config = dict(
    intermediate_size=512,
    parallel_block=False,
    init_std_qkv=0.0444,
    init_std_up=0.0444,
    learning_rate=0.00779,
    max_grad_norm=1.0,
    decay_fraction=0.42,
    decay_shape='linear',
    max_seq_len=512,
    doc_mask=True,
)
Each number is 128 + 24 x the weight over its row's rms, rounded and kept within 0 to 255. Layers, rows and columns count from 0. The size above them is the row's rms in percent of the matrix's.

# layer 8 MLP up, 512x128, rms 0.197, rows 50-103, columns 0-127
size [109 100 117  91 103  99  97 104  97 107  84  98 102  96  93 101  92 100 108 102 116 103 101  97 113 104  93  94 103 103 110 107 103 106 103  92 101 100 117 105 101 104  93 130 100  97 103 101  99  87 103  93 100  94]
[[125 131 108 174 133 129 160 182 151 126 133 155 108 145 162 128 146 126 148  96 135  99 107  89  91 104 174  91 150 140 126 130 122 102 141 133 152 108  96 127 153 139 129 101 131 100 173 133 146 103 115  95  96 130 123 150 120 158 105 132 153 101 132 130 133 131  94 140 150 120 109 146 112 119 132 136 106 137 115 178  87 105 120 124 113  96 101 137 115 134 113 120 167 101 109  99 173 166 142 173 136 110 110 166 119  93 134 109 130  73 100 139 139 175 135 103 117  93 153 157 140 107 130 126 139 169  81 162]
 [109 131 157 112 121 127 118 135 141 111 136 173 157 153  99 129 125 155 135 108 139 142 134 157 149 117  94 113 119 116 163 163 149  94 160 165 163 141 139  74  84  91 131 112 115  86 130 120 108 113 179 141 179  89 116 125 138 129  94 142 121  71 106 123 107 121 125 116 116 103 151 112 116  83 111 118 149 134 131 121 119 143 134  98 127 141 167 128 116 106  89 164 110 155 147 126 101 117 171 131 113  99  86 147 104 109 110 157 135 155 175 159 163 141 161 107 138 138 125 120  98 140 124 121 172 108 119  88]
 [144 162 109 155 147 153 144 125 113 156  97 115 154 118 162 118 128 115 132 109 119 104 128 127 141 149 149 173 110 124 154 129  99 160 159 147  99 161 126 145 152 142 149 118 119  91 144 143 144 116 157 149 120 126 154  95 110 142 112 162 149 140 117 170 133  92  64  95 113  60 101 153 111 176 135 116  88 152 126 140 123 129  95 119 128  92 123 147 119 146  79 115  94 130 134 127 125 140 128 165 108 141 133 171 153 121  97 137 106 138 138 120 146 108 162 131 122  99  85 135  98 154  87 170 109  81 114 139]
 [201 112 129 158 119 142  97 172 104 100 145 108 155 134 157 150 170 145 123  88 113 101  94 123 141 164 126 134 157 112 149  93 110 145 123  92 128  81 148 117 134 147 129  87 126 153 119 178 147 124 140  88 146  64 124 137 152 131 130 123 140 130 144 156 127 128 133 167 145  57 111 159 118  90 129 114 140 121 117 115  91  92 137 145 123 138 145 149  82 162 153 123 143 147 163 126 157 129 139 100 120 112 107 122  91 165 116 104 130 142 152 126 109 100 119 110 122 143 122 156 117 133 105 150 121 150 120 110]
 [133 136 162 127 175 121 156 155 118 127 152 108 129 156 113 165 102 133 112 150  96 118  88 171 104 137 128 122 113 123  85  94 114 116 118 163 164 136 132 140  95 123 103 113 108 174 137 142 109 181 145 111 141 127 133 146  93 187 169 138 148 119 129 100 113 142 111 123 131 101 114 112 119 141 124 124 146  84 101 158 125 130 105 144 115 102 109 157 166 135  65 151 121  73 128  93 150 105 138 102 146 117 169 180 104 120 103 107 114 143  87 149 122 119 144 140 146 150 120 126 138 106 110 181 141 132 130 124]
 [147 146 145 150 135 139 156 143 105  98  87  89 116 129  97 137 107 155 126  85 107 171 124 126 141  92 166 139 122 107  89 116 134 132 123 142 152 141 145  96 141 131 110  92 130 139 139 153 173 139 146 149 108 106 108 133 143 138 121 128 127 115 149 109 166 130 149 133 162 128 118 148 108 139 113 152 138 115 146 130 144 115 157 113 137 152 152 122  75 182  99  80 109  93 177 143 107 119 130 165 170 129 116 107 146 129 106  94 171 117 142 112 114 133 163  98 163 127 157  54 104 128 127 110 133 141  75 105]
 [104 162 121 102 119 107 120 104  83 111 123 145 171 105 122 162 178 115 159 113 127 163  91  92 119 120 151 123 130 138 149 169 125 121  85 133 106 150 152 166 148 140 119  88 127  72 135 147 109 139 134 101 151 149 147  99 139 145  94 177 110 117 176 100 168 117 158 105 152 148 129 152  69 113 103 166 107  99 116  92 130 143 120 128 120 164 160 150 119 135  98 104 117 106 113 142 115 146 118 100 138 132 114 105 141 119 120 113 158 132 138 128 140 140 124 150 148 119 145 151 112 113  71 119 143 161  88 134]
 [155 139  87 135 143 115 102  75  96  76 152 117 126 124  94 146 144 102 147 140 105  76 127 140 178 101 139  96 130 132 159 149 117  70 143  99 128 153 123  89 109 122 111  97 105 118 140 159 126 134 126  95 112 130 153 152 126 130 135 132 100 149 120 169 107 127 198 113 142 146 148  89 144 150 110 168 103 146 152 116 143 101 110  85 124  97 126 132 154 122 142 133 146 177 172 109 116 131 123 109 122 111 131 133 130 119 107 138 119 190 138 143 154 108 133 134 151 107 130 146 165 104 135 150 169 131 125 106]
 [171 120  84 132 144 104 102 129 132  97 116  95 149 139 168 146 115 129 156 131 158 173 131 121 132 134 137 127 153 136  94 127 136 115 134  86 185 137  92 136 130 120 147 137  99  97 123 111  73 107  98 112 149 186 171 151 146 148 127 110  97 143 103 113  82 157 124  92 115 150  82 147 107 115 152 137 120 140 131 114  82 160 107 122 145 133 168 128 142 141 149 133 140 155 114 121 145 105 104 124 109 176 137 140 108 123 111 119  85 149 121 154 142 125 140  81 159 113 124 127 165 130 105 125 185  98 118 130]
 [163 122 157 157 102 129 146 142 147 114 160 135 119  86 131 138 123 120 160  96 126 137 174 162 126 145 144 139 155 108  89  88 171 124 134 127 125 132 148 139 107 136 103 123  92 103 140 119 113 137 161 124 130 139  99 168 135 148 108 143 175 156 127  98 138 126 123 107 126 118 142 119  80 131 122 152 155 140 134 113 122 179 101  26 131 105 146 123  71 138 116 131 138  87 133 141  91 142 150 132  99 150 116  86 103 133 101 103 138 149 124  70 130 154 142 126 156 126 131 121 145 137 146 145 159 118 115 102]
 [152  71 165 148 129 167 120 126 105 116 123 119 129 104 114 132 109 179 118 110 149  98 121  92 115 115  73 166 142  99 155 104 132 111  92 143 143 128 163 109 148 120 106 135 165  93 109 132 172 127 111 111 114 104 125 124 161 136 117 163 176 134 120  82  93 146 141 132 103 110 141 109 130 141 135 146 142 165 123 109 121 153 162 129 169 139 130 144  81 117 139 212 155 127 146 114 123 106 116 118 116 128 152 168 145 105 121 104 127 109 111 154 127  77 137 119  99 149 128 144 139 134 123 156 121 110  83 136]
 [151 139 135 164 105 121 134  66 123  65 110 113 121 116 174 162 131 105 127 159  95 127 126 156 103 123 158 129 121 143 126  97 129  74 145 127 169 122 126 129 133 130 135 123  88 127 149 146 134 135 134 160  74 143 129 118 107 139 149 131 119 151 168 135 144 161 148 153 127 136 139 115 162 150 156 158 135  87 133 137 119 142 133 112 113  87 107 101 142 139 145 106 116 139 116 127 102 169  97 203 159 112 121  92 112 133  87 140 142 106 155 134 156 132 149 108 129  90 146  72 133 126  75 141 127 126 124 148]
 [149 132 106 148 130 134 109 104 130 126 129 154  98 163 105 138 116 145 126 140  87 141 112 163 121 146 119 126 139 110 144 126 138  84 177 138 112 146 124  96 103 141 127 103  91 155 116 174 195 138 105 190 113 131 134 119 166 139 117 143 118 144 156 140 122  94 126  90 141  99  95  96 122 124 115 131 168 129 122 144 140 140 106 120  94 100 139 173 188 140 152 114 164 107 106  98 110 137 159  87 117 146 145 161 143 136 154 143 169  99 135 131 134  85  86 115 118 101  86 131 101 139 108 115 143 135 105 156]
 [124 182 122 131 106 112 140 138 107 128 122 142 178 151 108 152 118 118 132 142 115 143 118 126 110 129  81  93 167 157 121 102 125 110  97 135 118  97  89 114  97 129 140 142 116 160 124 165 123 105 144 113 139 109 129  83 154 113 167 133 121 152 141 169 142 111 107 110 164  94 125 132 102 149 111 154 189  97 117 177 145 135  91 114 129 152 146 116 124 128 124 111 132 112 135 155 118  45 106 108 152 133 173  98 167 135 157 139 119 131 117 140 151 111  91 121 152 104  95 119 109 170 171 135 143 140 142 129]
 [150 132 159 168 116 103 158  83 130 180 181 143 152 181 108 149 130 127 137 137 146 115 130 145 143 143 107 138  92 132 121 133 155 121 100 136  76 122 124  88 133  79 111  69 117 153 109 146 160  97 175 106  80 164 119 105 132 141 129 149 121 143 127 122  98 150 110  99 149 112 131 112  94 113 121 126 161 117 148 104 109  83 140 144 149 155 128 140 127 133 153 153  99 155  87 112 145  83 124 136 107  98 126 150 101 121  89 145 126 118 138 131 131 126 170 138 153 125 105 138 157 163 142 162 110 113 120 133]
 [148 128 154 141 122 120 135 147 109 147 108 117 146 123 139 154 133 119 113  75 106 118  89 110 109 156 159 120 140 125 136 130 122  92 128 151 124 139 126 125  87 138  99 154 117 163 156 120 108 121 117 122 158 121 142  95 158 179 112 162  99 139 158  99 184 129 132 145 145  84 161 154 127 148 141 148 136 103 183 124  92 158 107  98 191 112 109 156 147 113 122 148 149 112 106  99 141 152 133 101 157 112 120  70 122  93 124  94 126 114 110 126 127 139 109 169 135 161 106 168 108  82 152 130 123  87 114 121]
 [155 121 123 138  82  83 186 131 121 107  89 151 142 150 130 149 123 120 142 175 126 156 125 103 118 186 137  80  82  81 150 159 158 158 126 136 164 141 124 123  79 129 106 121 126  88 137 125 126 104 130 126 126 155 144 105 149 140 157 166 142 113 153 111 135 120 126 100 116 143 134 149 100 126 133 142 131 118 106 143 134 127 101 120 144 127 145  73 177 125 106 120  75 155 131 169 125 141 123 145 126 108  97  96 182 161 102  88  87 137 138 142 121 102 121 105 145 123 128 107 120 120 132 134 162 151 144 124]
 [152 132 123 153 140  94 115 141  85 103 130 126 151 132 116 150 155 130  96 148 159 132 110 193 180 174 112 125 144 102 104 149 146 105 125 100 130 170 117 116 111 121 157 120 121 125 156  63 147 145 131 114 148 134 152 132  92 155 132 131 109 130  91 150 180 146 125 129 114 133 136  98 113 149  85  82  94 110 108 107 129 138  87 124 115 122 104 133 161 132  88 106 147 146 146 142 132  86 180 143 127 141 159 113 142 158 124 107 119 100 122 120 128 100 157  78 139 144  96 155 124 128 123 118 158 139 136 170]
 [ 97  97 139 126 142 158 112 121 120 120 120 102 143 128 161 154 131 131 119 148 138 121 111 128 143 103 141 119 145  97 134 152 173 124  76 127 108 156 180  83 139 119 124 138 128 113 152 144 166 124  83 134 140 174 110  94 123 167 103 104 137 103 129 122 111 126 122 142 118 137 137 135 107 137 132  86 177 147  99 130 134 103 109 119 151 149 165 101 130 166  71 170 135 148 152 120 139 133 174 111 126 109 144 105 146 113  88 116 124 142 156 140  79 126 164  59 106 139 150 149 119 163 124 105 154 128  77 111]
 [140  80  95 127 134 142 109 146 111 131 165 128 111 141 111 131  78 129 120  90 157 142 133 131 101 154 112 111 131 116 164 145 158 106 110  86 108 140 120 131 132  96 153 155 159 114 132 196 146 147 122  97 144 150 109  98 159 131 106 129 135 166  96 134 121 109 136 183 113 143 118 136 124 139 121 113 132 116 126 140 144 112 151 104 122 135 180  89 112  97  98 127 150 133 179 107 137 112 157  69 122  96 125 138  93 130 128 109 142 134 124 131 140  91 138 131 128 163 110 146 134 139 111  75 110 198 109 167]
 [102 135 123 135 119 127  64 115  96 128 122 146 144 129 117 123 110 165 162 110 155 120  90 108 144 108 159 113 152 134 135 145 130 155 110 135 130 121 106 174 100 157 122 124  79 137 131  94 115 109 129 127  85 145 108 143 131 100 108 159 164 108 105 106 156 171 138 114 139 126  96 115 120 119 176 108 140  92 141 112 129 141 146  98  86 132 196 114 133 125 111 171 113 113 123 122 111 171 145 125 140 158 103 120 171 167  93 134 160 111 135 116 151 119  96 130 156 136 145 178 125 176 115 112 147 149  88 110]
 [136 163 169 148 143 129 134 131  78 109 144 127 132 137 164 156 131  88 108 117 153 181 104 100 128 120  97 152 120 105 150 144 114 127 114 126 143  94 112  97 110 111 194  94 139  99 128 138 141 115  98 104 121 122 134 170 110 140 145  87 163 120 107 123 118 108 162 114 111 148 164  96 113 124 142 118 117 160 164 144 119  79 134 121 140 112 114  94 120  80 117 127 151 160 143 183 138 134 170 120 103 136 131  97 129  91 114  90 142 122 121 125 175 121 137 166 110 141 121 189  96 158 130 139 125 138 125 135]
 [117 125 117 128 122 152 116 133 146  99 155  93 154 128  87 108 116 138 152 155 182 150 104  89 102 164  87  98 138 116 130 134 193 110 192 143 143  97 106 165 132 114 100 118 108 138 125 120 146 138 113  99 125 143 159 148 130 124 140 117 129 125  98 144 121 125 102  95 120  79 116 144 114 129 181 124 147 146  97 173 152 139 149 164 120 138 157 100  79 162 131 105 175 111 124 125 141  84 132 128 106 169 123 119 181 134 100 107 100 128 153 128 126 117 133 116 117 120 107 122 111  95 131 162 152 140 120 107]
 [161 164  80 138 112 165 128 146 139 123  94 138 131 144 110 143 139 144 130 143  93 140 128 130 118 132 107 135 163 126 108 148 145 170 133 133 126 146  87 147  76 119 143  98 131 136  85  97 129 115 103 128 134  89 138  88 124 122 160 158 125 103 143 164 110 128 105 104 133 110 123 104 113 138 147 145 151 157 119 174 151 136  95 112 148 134  96 181 137 128 126 139 160  89 161 147  79 126 135 122 138 117  54 173 162 112 163 125 138 143 106 169 128 112 124 133 116 104  98 138 127  86 174 102 130 143 101 102]
 [145 122 143 142 142 116 138 156 118 109 130 147 129 169  96 111 109 120 122  99 129  98 136 161 125 165 134  95 111 148 166 126 108 119 140 108 138 125 139 167 138 122 169 104  99 119 120 123 132 112 133 150 132 178 104 138 143 131 127  95 113 157 168 120 168 149 109  96 117  89 103 125 132 110 173 125 104 175 134 106  85 128 114 154 133 155  99 157 145 114 105 155 145 152 151 121 176  79  86 100  97 115  92 138 111  49 165 146 168 127 164 130 128 150 112 152 120 103 106 118 131 155 104 130 105 113 108 123]
 [182 178 132 161 149 133 112 128  97 143 105 142 165 133 118 128  93 115 126  99  84 143 168 125 122 123 174 112 125 121 174 100 137 137 110 137 149 157 153 151 145 113 110  89 117 102 139 108 138 149 135 112 115 120 139 152 109 127 162  92 129 147 142 115 107 122 156 105 131 100 130 122 113 151  88 123 125 152 116  96 108 105 187 129 127 125 134 158 152  90 119 182 111 136 133 145 126 136 121 126  80 112 102 118 149 114 128 145 175 136 107 150  94  77 133 104  91 127 174 143 118  91 140 176 137  93 122 164]
 [ 87 145 146 145 107 146 114 142 148 147 132 122 160 127 110 177 126 108 154 104 151 107 134 118 110 136  95 117 150  94 126  83 152 101 155 128 103 135 126 124 137 138 132 117 118 114 169 171 106 141  94 107 124 161 150 111 130 118 101 118 111 132 127 131 169 123  77 105 170 114 155 108  85 112 115 143 137 160 130 115 114 137 103 173 148 139 132 114 137 151  99 144 131 138 110 108 116  93 123  94 141 125  88 113 145 143  88  93 159 142 120 126 151 147 198 136 118 117 120 161 139 146  41 142 121 101 162 155]
 [131 129 157 112 108 112  99 111 148 144 136 165 145 122  99 159 177 144 144 119 131 128 127 109 154 160 138  87 166  72 179  97 124 143 110 150  78 115 138  94 119 151 113 124 109 129 139 155 114 124  90 141 109 103 161 115 186 173 132 119 120 132  88 139 113 120 133 131 140 108 124 109 167 119 127 107 117  94 139 126 140 112  84 126  82 129 121 137 121 124 129 142 126 144 139 114 149 144 130 130  95 164 147 147 118 170 161 174 113 126 190 140 161 119  99 132 148 129  82  91 109  80 147 108 106 111 128 130]
 [118 135 121 129 149 108 138  91 131 172 116 113 132 137 100 127 159 163 136 142 131 147 129  80 141 114 112 120 150 129 146 164 133 113 136 121 157 120  68 138 131  65 137 110 150 112 135 159 135  76 163 117 111 164 128 158 112 121 179  67 117 134 143  95  99  81 129 123  86 120  95 137 109 162 147 126 120 134 136 136 113 114 112 132 132 128 144 107  68  90 182 119 111 121 125 137 123 159 130 119 154 130 134  79 119 132 136 138 125 145 138 115 152 144 151  79 127 146 151 179 132 119 120 125 133 178 116 160]
 [154 217  88 119 158 111 103 118 122 133 127 137 146 141  96 100 172 139 158 102 123 103 142 121 107 102 153 176 142 187 119 103 157 146 113 152 111 131 116  87 129 106  81 108 143 135 104 155 143 121 160 123 151 106 128 126  78 116 126 136  99 118 142 126 142 144  99 123 149 124 117 122 119 136 124 176 159 153 116 152 138  98 150 117 135 109 139 140 115 146 131 154 114  80  93 149 177  91 107 132  82 128 133 142 103  98 129 128 139 165 166 120 133  99 122  99 127 118 120 144 145 135 176 122 109 118 118 132]
 [ 84 177 131 141 133 105 112 132 134 122 151 145 134 137 158 126 125 121 109  69 144  87 132 116 146 117 100 154 114 122 116 161  75 150 134 107 146 152 133 101 134 139 131 106 126 121 135 132 147 173 101 152 137 121 138 133  99 159  61 130 170 172 136 115 136 149 105 119 150 122 132 149  72 135 163  91 143 153 111  67 147 145 110 122  97 131 117 125 169 134 160 137 104 109 137 130 119  90 103 148 117 179  89 155  96 100 139 104 126 138 147 176 140  98 135 120 128 134 116 149 159  95 147 149 132 111 114 126]
 [131 177 165 181 135 126 111 118  83  91 116 139 162  93  77 132 140 124 150 136 134 141 139 139 129 143 133 145 128 113 133 166 154  88 105 138 115 116 133 158 156 135 124 143 126 147 156 158 136 112 106 125 149 127 108 118 112 176 125 112 132 129 152 117 141 158 130 158  96 127 149 147 125 122 131 128 124 118 124 113 152 194 124 118 117 150 171 100 116 113 134 168 156  91 102  84 105 109 139  59  96 122 146  81 117 116 103 133 126 115  62 121 108 138 121 138 165  76 148 135 138 151  98  96 128 141 140 122]
 [136 123 165 122  69 171 166 131 128 114 101 164 108 109 163 136 136 129 132 163 147  93 159 147 119 114 142 112 142  92 126 124 136  91 144 109 109 187 153 131 160 102 106 123 117 102 114 129 144 164 137 116 148 163 120 110  91  99 142 126 130 124 170 131 123 144 118 127 126 134  97 130 110 153 127 142 146  95 143 124 135 105 118 148 170 126 113 116 128 110 129 128 147 100 115 154 128  86 117 134 126 150 166 120 122 112  88  84 152 139  59 150  85 122  83 109 182 156 113 122 151 147 105 147 181 130 132 158]
 [115 148 142 141  78 169 133 108  96 131 139 126 169 136 111 111 133 151 119 127 134 134 118 131  92 129 108 127 149 116  94 130 141 119 118 110 152 130 112 132 134 102 123  96 134 125 106 185 103 149 118 121  63  93 125 100 126 155 153 115 146  90 172 132 103 108 126 153 103 163 151 139  56 108 127 123 151 152 109 159 142  79 100 114 132 151 103 163 112 125 148  85  93 134 170 151 133 121  85 133 144 151 109 182 129 152  98 102 146 135 142 105 109 137 158 127 154 128 138 139 182 132 161 127 153 125 133 113]
 [103 107 143 148  88 102 192  92 128 131 159 113 163 123 111 124  65 128 121 102 167 124 105 140 116 102 170  83 157 140 148 137  87 120  83 102 106 136 111 162 137 130 222 143 133 143 132 143 109 133 110  99 142 104 111  94 126 132 117 167 148 141  95 138 126 153 145 146 163 148 123 127 112 105 128 105 132  98 117 131 115 130 125 168 141 144 134 140 142 119 122 134 125 121 106 140  97 110 144 100 114 120 117 135  92 129 125 136 147 103 157 117 170 110 167 156 113 128 135 159 127 138 122 172  82 141 136 105]
 [171 131 122  90 133 159 132 125 157 142 139 131 132 104 127 119 156 136 145 151 121 102  98 136 113 132 141 147 152 119 140 156 124  71 117 157 111 140 125 107 120 142 128 113 123 102 128 124 136 129  83  70 170 123 158 123 140 136 120 150 109  94  98 115 178 121 126 122 108 120 129 160 126 157 115 155 129 119  98  96 104 101  71 115  99 137 107 128 115 113 112 138  97 100 169 131 129 151 110 158  62 152 139 109 138  95 144 137 133 131 163 163 144 128 141 137  74 100 180 172 117 115 169 167 108 114 155 163]
 [163 106 140 132  80 137 113  93 147 130 115 116 137 115 138 140  97 131 151 109 143 127 130 113 114 172 100  97 166 152 175 124 150 107 128 140 174 140 129 145 117 149 151 129 118 166 130 126 163 148  99 110 117 130 114 100 125  88 168 134 116 168 157 139 133 134  81 122 104 109  95 127 144 135  79  89 133 149  95 166 198 156 162 127 139 132 130 149 117 168 118  67 137 130 163  95 144 183 137 146 141 122 124 140 111 142 142 110 100 129 130 140 131 106 124 101 143 104 144 101  98  88 130 115 139 146 136  99]
 [115 159 163 160 103 104 100 123 125 112 114 119 187 129 139 137 139 144 148 105 145 131  92 150 124 101 114 131 104 114 139 181 119 131 157 122  99 149 155 106 123 114 142 127 136 151 153 116 142  93 112 104 150 109 125 126 162  99 148 142 159 164 124 114 141 145 102  72  75 121  83 155 150 156 143 106 160 103 135 132 111 151 134 121 109 111 115  82 131  76  90  77 142 151 173 100 147 158 111 146 150 138  97 181 126 125 104 110 150 139 128 122 121 123 130 149 127 121 108 129 134 160  81 130 120 129 168 164]
 [133 141 103 153 137 137 128 122 163 144  72 126 136 170 115 174 145 111 171 140 108 113  84  77 109 112 165  92 149 147 107 152 152 124 170 115 177 137 124 103  72 128 111  80 149 117 126 127 159 123  92 120  97 163 157 139 111 119 137  88 114 109 115 132 114 124 139 142  94 119 141  79 126 124 159 139 133 123 143 114 114 153 105 144  86  97 133 121 131 131 146 126 110 104 111 170 149 137 131 121 124 110 146 106 163 167 120 112 190 137 161 145 119 129 124 161 120  91 105 142 102 132 154 118 158 119 104 141]
 [137 126  73 121 144  89 120 115 115 178 155 193 122 112 124 168 135 111 132 133 131 118 158 138 136 161 135 132 167 167 139 139 119 119 162 160 139 140 153 166 127 144 135  76 149  64 123 103 129 126 132 148 132 128 111 149  97 108 102 108 152 139 148 134 137 129 152  75 136 106 115  93 100 129 120 150 140 129 138 124 129 179 118  97  99 158  89  92 107 149 150 115 119 136 144  97 131 150 181 155 114 147  87  95 136 111 120 133 143 102 102 121  91 137 114 142 153 147 123  97 112  94 124 162 112 105 127  98]
 [136  86 149 159 138  88 109 147 135 127 117 143 115 132  99 102 106 150 137 135 108 141 113 135 153 149 141 106 137  85 144 122 209  94 120  77 128 142 118 164 150 172 157 119 134 110 106 136 149 148 109 122 180 132 148 120 152 127 123  93  96 104 125 121 102 132 141 128 122 155 119 131  97 146 141 108 184 155 147 108 114 127 157 161 141 157 135 117 151 122 105 124 158  92 129 108 112  83 140  86  99 115 164 104  91  90 131 150 133 111 138 135 175 123 145 105 110  96 160 104 172 136 143 104 119 139 145 102]
 [114 168 115 133 149 114 128 111  87 121 150 105 169 150 153 124 151 120 129  95 147  91 142 123 163 179 152 123 122  99 126 133 114 155 107 129 122 163  76 119 131 139 119  89  96 149 116 107 155 127  85 108 116 119 143 143  78 125 148 150 162 151 168 125 112 123 112 111 147 108 153 157 119 137  94 150 134 122 133 164 129 117  81  94 145 149 119 125 131 145 135 153  97  81 146  97 147 131 120 139 116 154 168 131  85 143 162  78 143 118 136 127 127  96 185 141 136 117 151 126 100  86 100 117 134 129 159  85]
 [162 113 156 101 110 112  85 121 140  97 150 136 129 139 134 106 131 127 144 122 177 141 129 113 121  85 107 126 164 126 186 103 135 147 119 128 140 138 107 115  96 170  99 107 130 105 176 121 142 133 158 126 102 121 123 132 161 175 145 140 157 109  81 176 124 126  94 106  86 127 122 150 137 143 185 122 127 133  87 153 138 131 155 130 129 111 102 116 149  86  96 130 126 132 132 168 196 113 159 135 126 161 114 121 128 110 113 109 144 158  83 113  98 137 134 126 150 131 126 113  91  96 130 124  78 159 127 128]
 [ 99 120 143 117 158 160 100 135 141 131  94 149 153 124 120 161 129 154 145 105 174  89 144  99 145 121 166 143 118 116 145 111 130 147 138  93 124 110 155 132 137 141 124 144 153 139 121  91  97 161 136 130  71 119 146 127 164 169 150 148 137 117 141 110 128 126 102  82 140 120 133 100 106 151 103 140 148 134 165 117 127  82 159  83 126 124 125 163  97 118 123 137  86 140 108  68 108 185 129 146 106 145 129 152 178 122 111 119 106 116 147 142 184 136 100 123 111 108 117 144 123 103  74 130 144  95  98 118]
 [123 129  99 166 116 128 147 136 133 106  91 134 128 120 153 165 136 119 121 160 131 128  86 146 123 109 178 167 149 106 157 125 127 118 167 105 171 139 119 100  98 136 101 147 150  78 147 124 141 105 177 136 141 139 113 106  91 120 141 116 111 127 105 140 112 121 131 139 142  97 113 172 120 140 106 158 119 113 133 120  86 154 114 163  94  93  93 107 103 124 108 131 142 129 160 111  82 132 142 120 192 120 127 110 152 149 138 145 150 191 168  94 134 148 103 121 113 102 144  82  80 110 158 118 139 125 140 135]
 [137 129 135 166 130 141 159 142 134 147 150 153 115 128 164 154 128 139 141 159 132 167 105 142 161 145  96 117 166 157 114 148 167 118 154 136 113 104  87 112 112 145 123 133 139 114 146 152  71 127 145  98  97 166 141 127 177 119 151 102 135  99 147 136 123 151 144 137 157  89 123 124  96 109 150 111 151 113 134 179 130 124 122 137 120 100  93 112 121 118 137  86 112  91 134 156  93 137  80 124 189 154  79 126 155 115 152 121 144 104 112  78 131 111 105 102 139 152 105 136 111 130 132  92 148 116  87  95]
 [141 117 147 122 101 161 119 113 135 133  96 129 135 130 108 150 147 130 127 107 149 108 111 139 114 107 117 116 140 133 101 124 153 134 135 107 149 165 125  98 183 117 104  82 143 119 128 108  91 145 153 171 154 133 180  70 132 125 114 106 139 135 161 114 113 146 145 152 121  91 140 111  62 136 115 150 111 114 127 149 157 131  79  87 128 140 176 209  97 133 117 114 137 132 164 127 128 152 126 130 120 166 161 135 196 150 118 108 121 104 140 141  92 149 105 129 123 147 104 118 122 133 120  85 134 118 122 142]
 [119 183 167 110 157 116 104 113  97  62 124 126 159 120 114 117 152 138  74 181 132 139 153 128  87 161 139 119 134 128 110 104 148 137 138 142 130 182 115 147 165  78 149 138 137 123 129 147 129 123 155 127 164 101 110 117  88 137 107 123 159 150 110 153 138 172 160 126 108 105 106  88 139 123 148 110 116 105 109 127 120 124 146 142 136 155  78  93 159 109 126 128 116 108 121 121 144 121 157 151 145 136 121 125 125 127 101 131 129 129  86 133  70  97 122 114 140 140 200 142 117  89 114 127 109 146 126 124]
 [ 96 117 157 131 109 127 153  99 117  94 131 130  92 153 166 123 104 160 133 101  95  65 131 116 130 181 123 141 119 117  95 121 148 122 153 139 153  96 171 140 150 117 133 108 129 136 129 154 150 120  98  99  99 153 115 152 157 117 144 140 128 152 149 116  90 123 160 195 175 135 121  86 131 118 130 136 134 154 157 182 132 119 146 128 112 114 135 109 153 137 151  89 164 102 139 119 101 128 132 112 152  88 145 154 130 105 153  95 118  74 117 149 155 133 105 129 110 128 141 105 139  97 106 169  95 154 122 103]
 [160 152 178  97 145 145 148 110 149  93 134 162 131 142  94 115 152 122 109 161 164 122 118 157 146 111 128 125 151  83 135 133 172  95 134  96 123  71  89 141 158  99 108 137  89 145 181  87 120 122 121 150 118 131 106 125 173  96 111 134  92 143 123 135 146 166 161 109 149 127 110 112 135 121 112 113 151 119 129 130 107 163  98 172  73 148 128 131  84  95 154 109 113 134 131  91 126 138  98 137 152  87 153 135 145  96 151 130  95 116 123 136 110 123 153 145 150 155 116 122 157 113 153 104 136 150 115 123]
 [111 126 146 123 147 123 103 143 117 124 143 139 145 114  85 144 162 131 128 147 146 162 134 178 126 110 116 146 114 137 137 136 121 110 106  71  93 156  78 132  92  65 135 156 114 128 158 156 162 123 119 125 101 125 106 127  91 131 151 184 110  97 118 157  97 141 152 158 169 140 146  87 112 153 132 174 134 127 126 122 159  84 152 127 158 135 124 115 170  91 123 123 108 102 163 129 132 126 125 118 115 147 119 119 112 119 116 111 121 143  96 140 114 142 134 135 122  91 142 112 101 138 122  98 160 152 212 126]
 [ 92 146 143 123 103 169 124  79 139 143 109 154 106 106 169 113  91 113 118 135 147 112  98 121 165 110 109 145 156 129 164 144 139 131 108 120  88 129 172 110 163 137 127 139  90 166 154 156 131 105 146 111  87  98 117  98 181 146 113 117 111 104 159 109 142 112 148 121 117 102 153 121 153 129 128 140 163 204 153 125 118 107 137 125 102 123  85 151 106 131 140 119 123 170 128  99 114 145 130 134 145  90  98 123 183  94 120  93 126 123 149 136 170 167  93 147 143 115 136 129 157 121 140 121 106 105 121 122]
 [139 103 153 125  87 100 128 157 133  85 115 116 125 140 166 101 106 165 135 110 114 124 127  98 122 154 167 105 122 166 134 117 104 119 143 134 140 190 104 101 128 121 156 105 111 134 136 131 111 166 161  87 110 107 138 155 158 159 124  77 118 154 131  91 143 136 130 129  92 146 146 165 100 156 123 120 141 121 101 154 178 135 108 119 149 132 164 102 113 120 141 111 163 117 154 152 107 123 128 117 135 139 170 163 128  79 130 131 149 133 159 120 147  89 106 166 110 130 111 146  84  82 158 108 129  83 107 119]
 [ 81 108 155 130 180 170 157  94 128 121  85 183 156 123 132 185 154 119 126 118 133 169 137 106 143 115 126  83 151 110 131 145 163  89 166 104 128 136 139 180 113 120 118  94 118 114 147 145  90 125 161  99  87 158 170 171 134 133 153 153 157 117 113 126 124 145 108 145 137 154 128  86 131 143  98  86 115  98 117 139 149 151 156 127 140 125  80 138 120 113  96 105 140 135 126 129 139 134 106 100  78 108 132 128 109 119 148 139 133 135 146 122 124 165 141 106 113 126 146 142 109 126 143 118 117  78 141 129]]